Weights of a small GPT-style language model, trained from scratch on English Wikipedia: width 160, 5 heads of 32 (1 for keys and values).
Each number is 500 + 25 x the weight over the matrix's rms, rounded and kept within 0 to 999. Layers, rows and columns count from 0. Numbers have three digits each.

# layer 8 attention output (transposed), 160x160, rms 0.0863, rows 29-31,60-63,92-95,124-127,156-159, columns 0-159
502465525540502504533504531471514491549490522496468521547503477502457517485499517460490524529565495517458469523520454453515521515489493474492506462432454549549508497493478499515474455480502542512514512524470484510463523490544524480507535493497496515514444536545493443526509524502503480513603491468486505505485444500463542522483457518516498493453480518449533522488507509538460514495509560487477493526455495521520525529542512491486520507508519518487501544468486528486506517484517519
460477544487534512457482491492542477531514486527515468503450494490482505513519507454512459490481513485529470515451503502539467457522468497479512535487508525498504486473482475527504504475500506485497510490512505517536511583465495468462449471500503507545524510519504516497523486489476458524506496488486508508493489507512514535485524508468530513553502520516504523437495514522513451519529544490488482521541509470438484509446530488549506469486511526521526539495505448495491498463485492
505517503476491522495465481483474487480474486485565503514458515505480504516529482529536483459521528475504544479469518499484504497497520520496545539520546430474475464498498520524490485593518501499484476529463502448519474504491452484446495471426503500506453500431501522496502447515529490503484514463510505516516516464498448499553508497523484534498540481513431562508484524482501559484489504501535538522548497467486453502496502535484469517498498551493489467537537467524533485464522523
490535477519536509453502504518466461501493490435503480477509494481525519521489498461531502530539494499490521484486480481522499504506522545495476510488505453531515487507533453544505492507488499530487493476501496481530499488489487525517539482487534486503461470491483520464512510479497504494538493536475463466507495539512492542507471494496543568506449489518521491510504497513463493468492465495517497460464508516525479475513436476492530497505481506506481442494456485543473484508494508
490482534510498483476501485531521429479491522541552555526504527490510498481531494523535468457500502536541502503492467457478479482488512461489508490514508511516522469559518471447476472504488510496504511447477555517465462501501467487471520492500491492518515474498498499485548473516521572496501540509541523447498494504478497470521493533472480464520493476515511494510514495486505486516521495501450521497519444517485476501461501516529457480509512535524513523533531497472544493518484504
532525486487518531508532498543494465492514472514456499468502472524428445550466512481489503492468486457541527453503499483482470475512507501500489504462550466528510524533511479535506481510505507544509471474514487434494493525522531504526494494452479494497480495501486508502522459495506544474500541454513533521514512492503496475524504528528490490497484483528494551498462462481479517501467492503466478553537481506495526494483528509475506533541477458530496516509483550515536485501482520
538494509494481481499501517498508494493510464482515500520516495540504491486493496499507506508491516499510512498497509528511502494488497516525497497520513549496491488525492500510517474510509518521535506527521511458450516478509497479504521520474499518466518474487550514497486482512521536498494483475490478531493488506510480511496549463478463450482477491495465553518530506445482509460504514494512525525511495469472559467468490506512439480452486492493448509484505451453517502545441516
508508503484519502508465535486526462502492540510495472498500487483527502527482519483526495493475511484486513479472522489505513502468495503499461452518494503504500538479555502530497502429520446517519520474533477515517492498494510498490500475529508506490489449516508507470480510497511504492510493520499491507495514496505476535511495534475492510504482522521521521523495501544485492480498516499481513493490534461530507501476499489497491515517465519498542477484513559543513487519522497
454520518530542508532527501534533466528485485447511535534494461522505488498508511464500508538496501504522480524489477485501490488506488543472496495509460517505507478531496484482529519533502545490535488496471548486528497515472468474495516504525524500538519495505570517490498504498506544491500511518503472471485505512466488518508503538458497531487448518542487472502465522528516488487513507473493491487511465531487471491477486466459497492444493501512525494500552510452452477490506514
533540524473551490450535482535441493512520473496505465488471514521466485497495516488505471480507531466548482499515523503484478463531516513499500502458520511487488475494491492535529511515521484516492536528461508508490510519492525507493520508475502493495471490490482521505530492465474514527490494475532504504483505511533547519514471511526506522500498498520493532517480468495482473520486506538471450510513484504464480487453499522487527505487498484495500497482478491493514478462457512
464444518477494490455509479542503474520541500509549455541503497508519475470520453534505485494523498523512499495553508579524475511468493464489491524483541492462519518493524493479508523542488513509508486507497482505505473531542505502510513543473520471469495467474486504475527512512495498515502527478562524486482508533512500525536497467520518486482539520484503573459536520514464525523454511469495526525497504535483496489490495524515450496508502503501481473481440493487518463500501534
478505518484490509529515506501515497502484521498487451497484539501526570494490469497516438527502474479513505506549476504496512476513515534463516498480493533502458487504492528511422488511477515497463444490481497476480500450519529506491539483482462479456529503489499489527499538521521502486516548497524532506503459522531587482507465474542506513471458532520501466500497496488492556495455484481478487492470426520491522501481465482487527465473476517510479523456491489495514508492528500
538505511470568516487493487488524501475517538517521519518498521502509484548500510514504491457519522491509528518456476470516514469533482486466481511532518450489504477512481510491530480507491474521497486514536496517502510509460519506473506461511536471564480479495495542488484485470512447482460469497481507481514504461473496497490511525461506482480543494508437530531496459515492483471520514491517490511503548466485503505509547502530529463515494487469487474532500490438488512500519509
539520490492467469480484529477533487481508525506535535551520491495496479477502494561502473496510468483474524511528481499518455524481477495534453521542522517505490535464516475498494516512463499510506499505472511522493491469481491525559514513494503478494499482494522477516499497562552495526521506513510493483492528503495446497485528460515514444471504489508507533457538474487498514475525470493554526449532558519504461502529514551575519505546502512479483512490473469517516486469482469
484522483502467496505541528485476521557499519463487496505512468490503492445505475533505440503529445521471493435569475510518476515471457493538520461520479528542476525473509498501465512496511518470528507517450521480513486469485537531506509495495507467460500488537543506450512468550486512492548488487517496549480519488521545464479496456532492519500538520523519463504524501508501518475486508455456475416508478551496465521546461494487510460498464540494492466492489450535497509491499529
487484534480512484501490495439502495532525475535511469489469479492486465533542466491519520489470480527520482528434498533519487468466489445529540529495490493456493524511485509532527481496493536493524517484549462526495505511513454512473449508489492505493531505452464518536512502500526494504440459475444488459530558501490491513465509542529493455514488502519531518482495507487527488518504517482472539483478519497498561481481523505523477473462499513478455531535524529482522517498505480
493502527519502518532488483530531524469504512526513512511503486499475489468514482498528525524491516499470458511459498449526465517504480516489464476531500470493491500492503517561499520512547507491520513506536512517498479506507540520521491475469523515521502466536495487451530468498453502421520475522510521453532491453490454490467503487497508520523528500491504537498498513524487488526467493498535495485509553482523508501504490458456465493497517420485474499545500471510508503498533478
469526507491510526444495504530464507489517480521504484500442499534459495504518495525553526489461508515520518490441552500504458503483460482473516516466499477478511504534475510506508501520507515468487525501487502505519527579513495437452496531485488532509533496482493576457519478473482534520461493435447471523512521495528478528512516480474515522535523499530490532496404478484532482481503526499530503511486500473495479489463488514513457468465494527510449525517550547485497482457461478
460491474502495540471524503466451510496487455502507506475460504517464519518465498540562535513485478494508521481514538534467558508518516565490502501488525488478511494520505510501494528458499520490553505462479498522493540542486491448458511530518511516467541512483459511534476531475518541549498468511459484498493505513486514526533487462501512521504470512489524577486477498519504465461506508506514532534467486506495408455497451482479522507496519541483487477472544551545485515480513509
# layer 8 attention value, 32x160, rms 0.0844, rows 29-31, columns 0-159
490487518542467513513506526513532453528498502486453516546472495486510553516495508471520489512504527501493506501581478501507495533496558558532482483486513574517509480532505500531497513470520537534504489526454503473494467503522484515528491512480520535485523525485484496512502473503512543464517488534515546490481438521521518518547489479494508519480439489496476528447481520499560502496510537549525496500503491560510496524481484519517493519524462482515492530521480483489473527551475534
519520491474493522498538468503470457526501478470487461492542482520505523540509507471484495503512508496475494480507501495497579502506506523484506450512475479442539501511498465495471494545517536508497446516477493513564504535453546497459447499495450534513462465460539522550499469494504494500503544527459512507487476493549513526515468529518433488474456542517489505505499472512496515518514505499506488534478528490493480526472496544476477511450480521531488432525493469455510483499488504
492467498511501541495504504475505493479541548491492526500504506489520477496494485507456552461514527519525514541468464506537500498506498489459531529444467489478501513489498516486525453508517536488498467544558484493541514541486443476549494494474481503563502508515490508518509503475524438530488531487478462504547488506462458558457506531469451452509468502467491514502450455482489495503507522523515532502463534463534515490502494500482486509492539507504471529514555539472513493484502480
# layer 8 MLP gate, 448x160, rms 0.0977, rows 0-6, columns 0-159
477537492504502486484506554513485496445522511489520523504496513526495504505527478493500565509468549462550516514484502466465544501473524534490514500509495498478524464523489534494511492515485500504509510506535513484466480516555492515495523465481521481497509476500504499519466481514484530508485538469502517532449516504488530491558470491487531523506529488440508496550461522477511514520497492480513462451508470517549457481496511541487484479489526468555480516488483491487476474528459546
477522524511473507481489512541523515500503490477481516497524464515459482475518508505518498511488508488486492551510527510504455506506521545535471481481504484518522516510541507552518478510501528527501522554514526537535557529490501504548549508486465495510546518520509541534515524486490495487494470476461480502498482537470464491503496485535510483437523507494490516502470491479517491508459477508582487535494527511483497520500480503513503491496516466486510488510500497488498480528548481
514517480521527494530508489501589513519454498492478513504439500487541513489492486515504490551473475543493554514455500520539494502522487513468470541470445512518443477511492489499497513510485543541503506543468509493476469518475516505486548493498509480508490470488540501499514486543451469474440502466521524485467516516511488565454484525518506526518503541474487522511529519520490501516497480512500469523495445520478474452491494494473464468494511477550519504480515520500532507470514507
495483498519511507458529532500497514535543483548507496493515487491492520509497526498509531496506519507506500530449492531529436470495522481527501498490459494544518486520498477443485457493493521540510471518502485531481507463489519480549478508502490525478525510489446458476470476510457513530497518501507473501463471492554515532531551526484526505547505508481499512513490509491473465464472519532508552497474509483491478468474512517513508468490507533483541515473526540489482507473462469
492499516494513566478513468508536522527475504502463470487474487487499483471528520518476466480570522527556521520530449502487441478496530496532526534488473490489492450506493492525552504494451498470531459489532521511520497535509500535496487465521473518527522558548498535480470523501516480494422502489457507478477519495512457502472534472487510505475519482464504548493482517490524521468514469471524476487490515470447502495502532536511485498475478503465485496493518460486469508504525518
521532522502529459527511479504491541528511466462451487519497503514466469478564511518479548522507524499476489526499487493498512478471499499507539521498474530476520497532483486477489494506532504537499494525523506487480498473527512481491550474506527532464491523511535484519505497486532487487444488473499546487511540512507500546477494487489494482501532490507484519545493497515478541511467512501496519515493486488530497468520469512508467498566476489497490515483523482493533492540491503
468498476512520527538478484541477489516538472486488518490471521527541534499476472511497485459478486479490532485496505517511466505507469544475468473497498523494516497467479453490513468501528521507515511502442538479476487510492487506505511515468505469549480508518499486515472524525476441516472471500533496493523508491461545521486494507493474529506539511501523533497532443516526538498452491547496472471523468465523482456501503528531491508496471466536474517513549513509476515515453555
# layer 8 MLP up, 448x160, rms 0.0956, rows 0-5, columns 0-159
542435494445497515493469489516500492477503526524465476513459520516486509480530476469491484476499516467485506519503503523499515478484490472493506511525524471471495465505491503493526444474488504505530479526490515502476518475434520504511526539469482473525474526505521517516496496486501469558477511444513527481496464491486495509468499495466455454504511525488540518491484506483535556508504527483509492497497548521476525456481511533501513494481549480492486498531532502518516494462500521
467491530506495533493491514522522507493462532501485472469522467503550504473490479505519477511543493502525554483483484499496483498445507486494524520520538520517503482539486466530492501535495543462448472501466526504485514482490490525501518483489554518510498497502510540516516530524490522474473463443496482504540470519504546489508560474528480470504506491479493483488534487508477490520524466528512472508532506500508481519487512497498510503511468499487518510493517511542557535478480501
510488472552496503455447491527501489533540554530496508497493535500493456504516524526548499498515454466485478491512463487498472512500532487563517486540539477539501532499534500492501488473510452471502488437499538501503493523485472501522496541538517495475513454498478499491498488475490537517516521549476502519525502475509500454512520489469489484505503481513557516558486489468517516508503486510510497509512514485522485484547529509522471522475509496464548490507518506485499488529515534
548497512480499481521510522473528461527520522514497517473505493525527509487507522507561493503564478495539550448513490489530541521505522491493524533499511453466524508481483479500521536501471513495537497493520503488507507552506522496474499510535487447520512491489510507478540549497520508471473493501497506477493491493541503491489455575448430477504496513510490513485467498463494482474498477507479507498498502487519502495536540488479482465513488498485507490509462487495491507500496485
540500503527507526507496512492503480493447513504544485544513500459553505542531474526508502515482493519492485498478535504494576510485460504498491532519553488488457470497489506521498479506500535507502550509501521462479487486517541490525487476479504476471519459500462471520508576531484528484509489504521462503508486497501490515468509509526521518469505490520454491516462493473438475468471530490527518516476551486510528542480525491511507485550490479514500469496494434482513530506499501
497485557534522484479538478520515513489539519505492501473497488467474545495486457505517474503513503485518487514448519518505477507502514498500510520534508507499484536506495493473532496523482477493525518500494544495503507490488485532504512530462510489505480413538505490452534519551496486437498499492512526466493540467493527516530484473502501509479483488504466505515479561489540516523484491510507487496504495515499518514490488496469493480519504528488517468539482506483539468483493509
# layer 8 MLP down (transposed), 448x160, rms 0.0949, rows 0-5, columns 0-159
473521496537536465522523491492500526493506453515498518477485479478527472508507523531505511477474499478503503489444525522519502503493493468480491526450528522483547501555515538509484511494478489455481443509532460482535482496529456519515486462482523513485514518495522494511485519500500516458517477502475507536540527529484513480495488550501497460532476489507497530483504497522498524517485491477488472501499480481522471537510497456525537523533505448546559481490494484456523514555452509
494520487502447455520514455512482504442476484506525542500524489487484495494484473529503494497486525460514474539507504478502468499497487534495470483474506550504513487502533507503501512505491493553505489494520478521521503496521468509495476502538494478540501500486484465510545488491519462523489480554475491523514514482506484520495471540453527548527514526488466537526561510455498491472501516496499531496508539497509552498497475486506453543487499524484532524521509535530465496508467510
514518539515546493546517504480520494526480463484483495519484486478558480505494479493489473513462446519485549519479511443537497508504509507446492521489482509482504458519483478484482529527482521491520510515479543492485483498505507502488531487500455503539511471468540492516468490537486448524471496433527502513525469498512462528479497554505496500507465548529504532515521505524474503504514483454488502496498461514487472520477513472469450509512479498524517499492453505485499482494502525
456500492513518512473507529504483519509501505497506530474544558480493512499489507485515514513477498439518482531515513501517492493508496462516490502525488511541511485531533492433492485442504509480505456516493478473475506473471488471549487511497495550514528503491486445466515510480490537497489489444476473516527507505519490521501524512516522488528446493452500573517515497502472456474524547494494503504504520506488490478526497506515508478503495501477539490493483507490478504499463490
531502453486519496500527509528519510498464475463538513492507537518498510520499502516491487502466477473547503491525508506495504513538490522507494471516489515541506479519541488537529496512481489495474485507539491489502503526482488516470506534474458490480482529466489468507550489552509528506509526509565498511492545502489510553506492519502483532495525524456498561499473490487462482449518532472534495497514496444545469482512512491536519510439520484499477478472489457523457502478545540
517484492502503515503473490466469487484501529507498508521518495485490515514477513503516497510482509477502485475468507490558463514480510480515490546472479518469550494485536509511471484503526480517488504476500506501503491531470492491476516522496524513523527510517500485508536509509486459510511524516529497443506510447493484515483481426541448513537460472492497552502440462495524510500509512485483498469488504500490556491514521473462483501509541538495520525468527480474542486471463513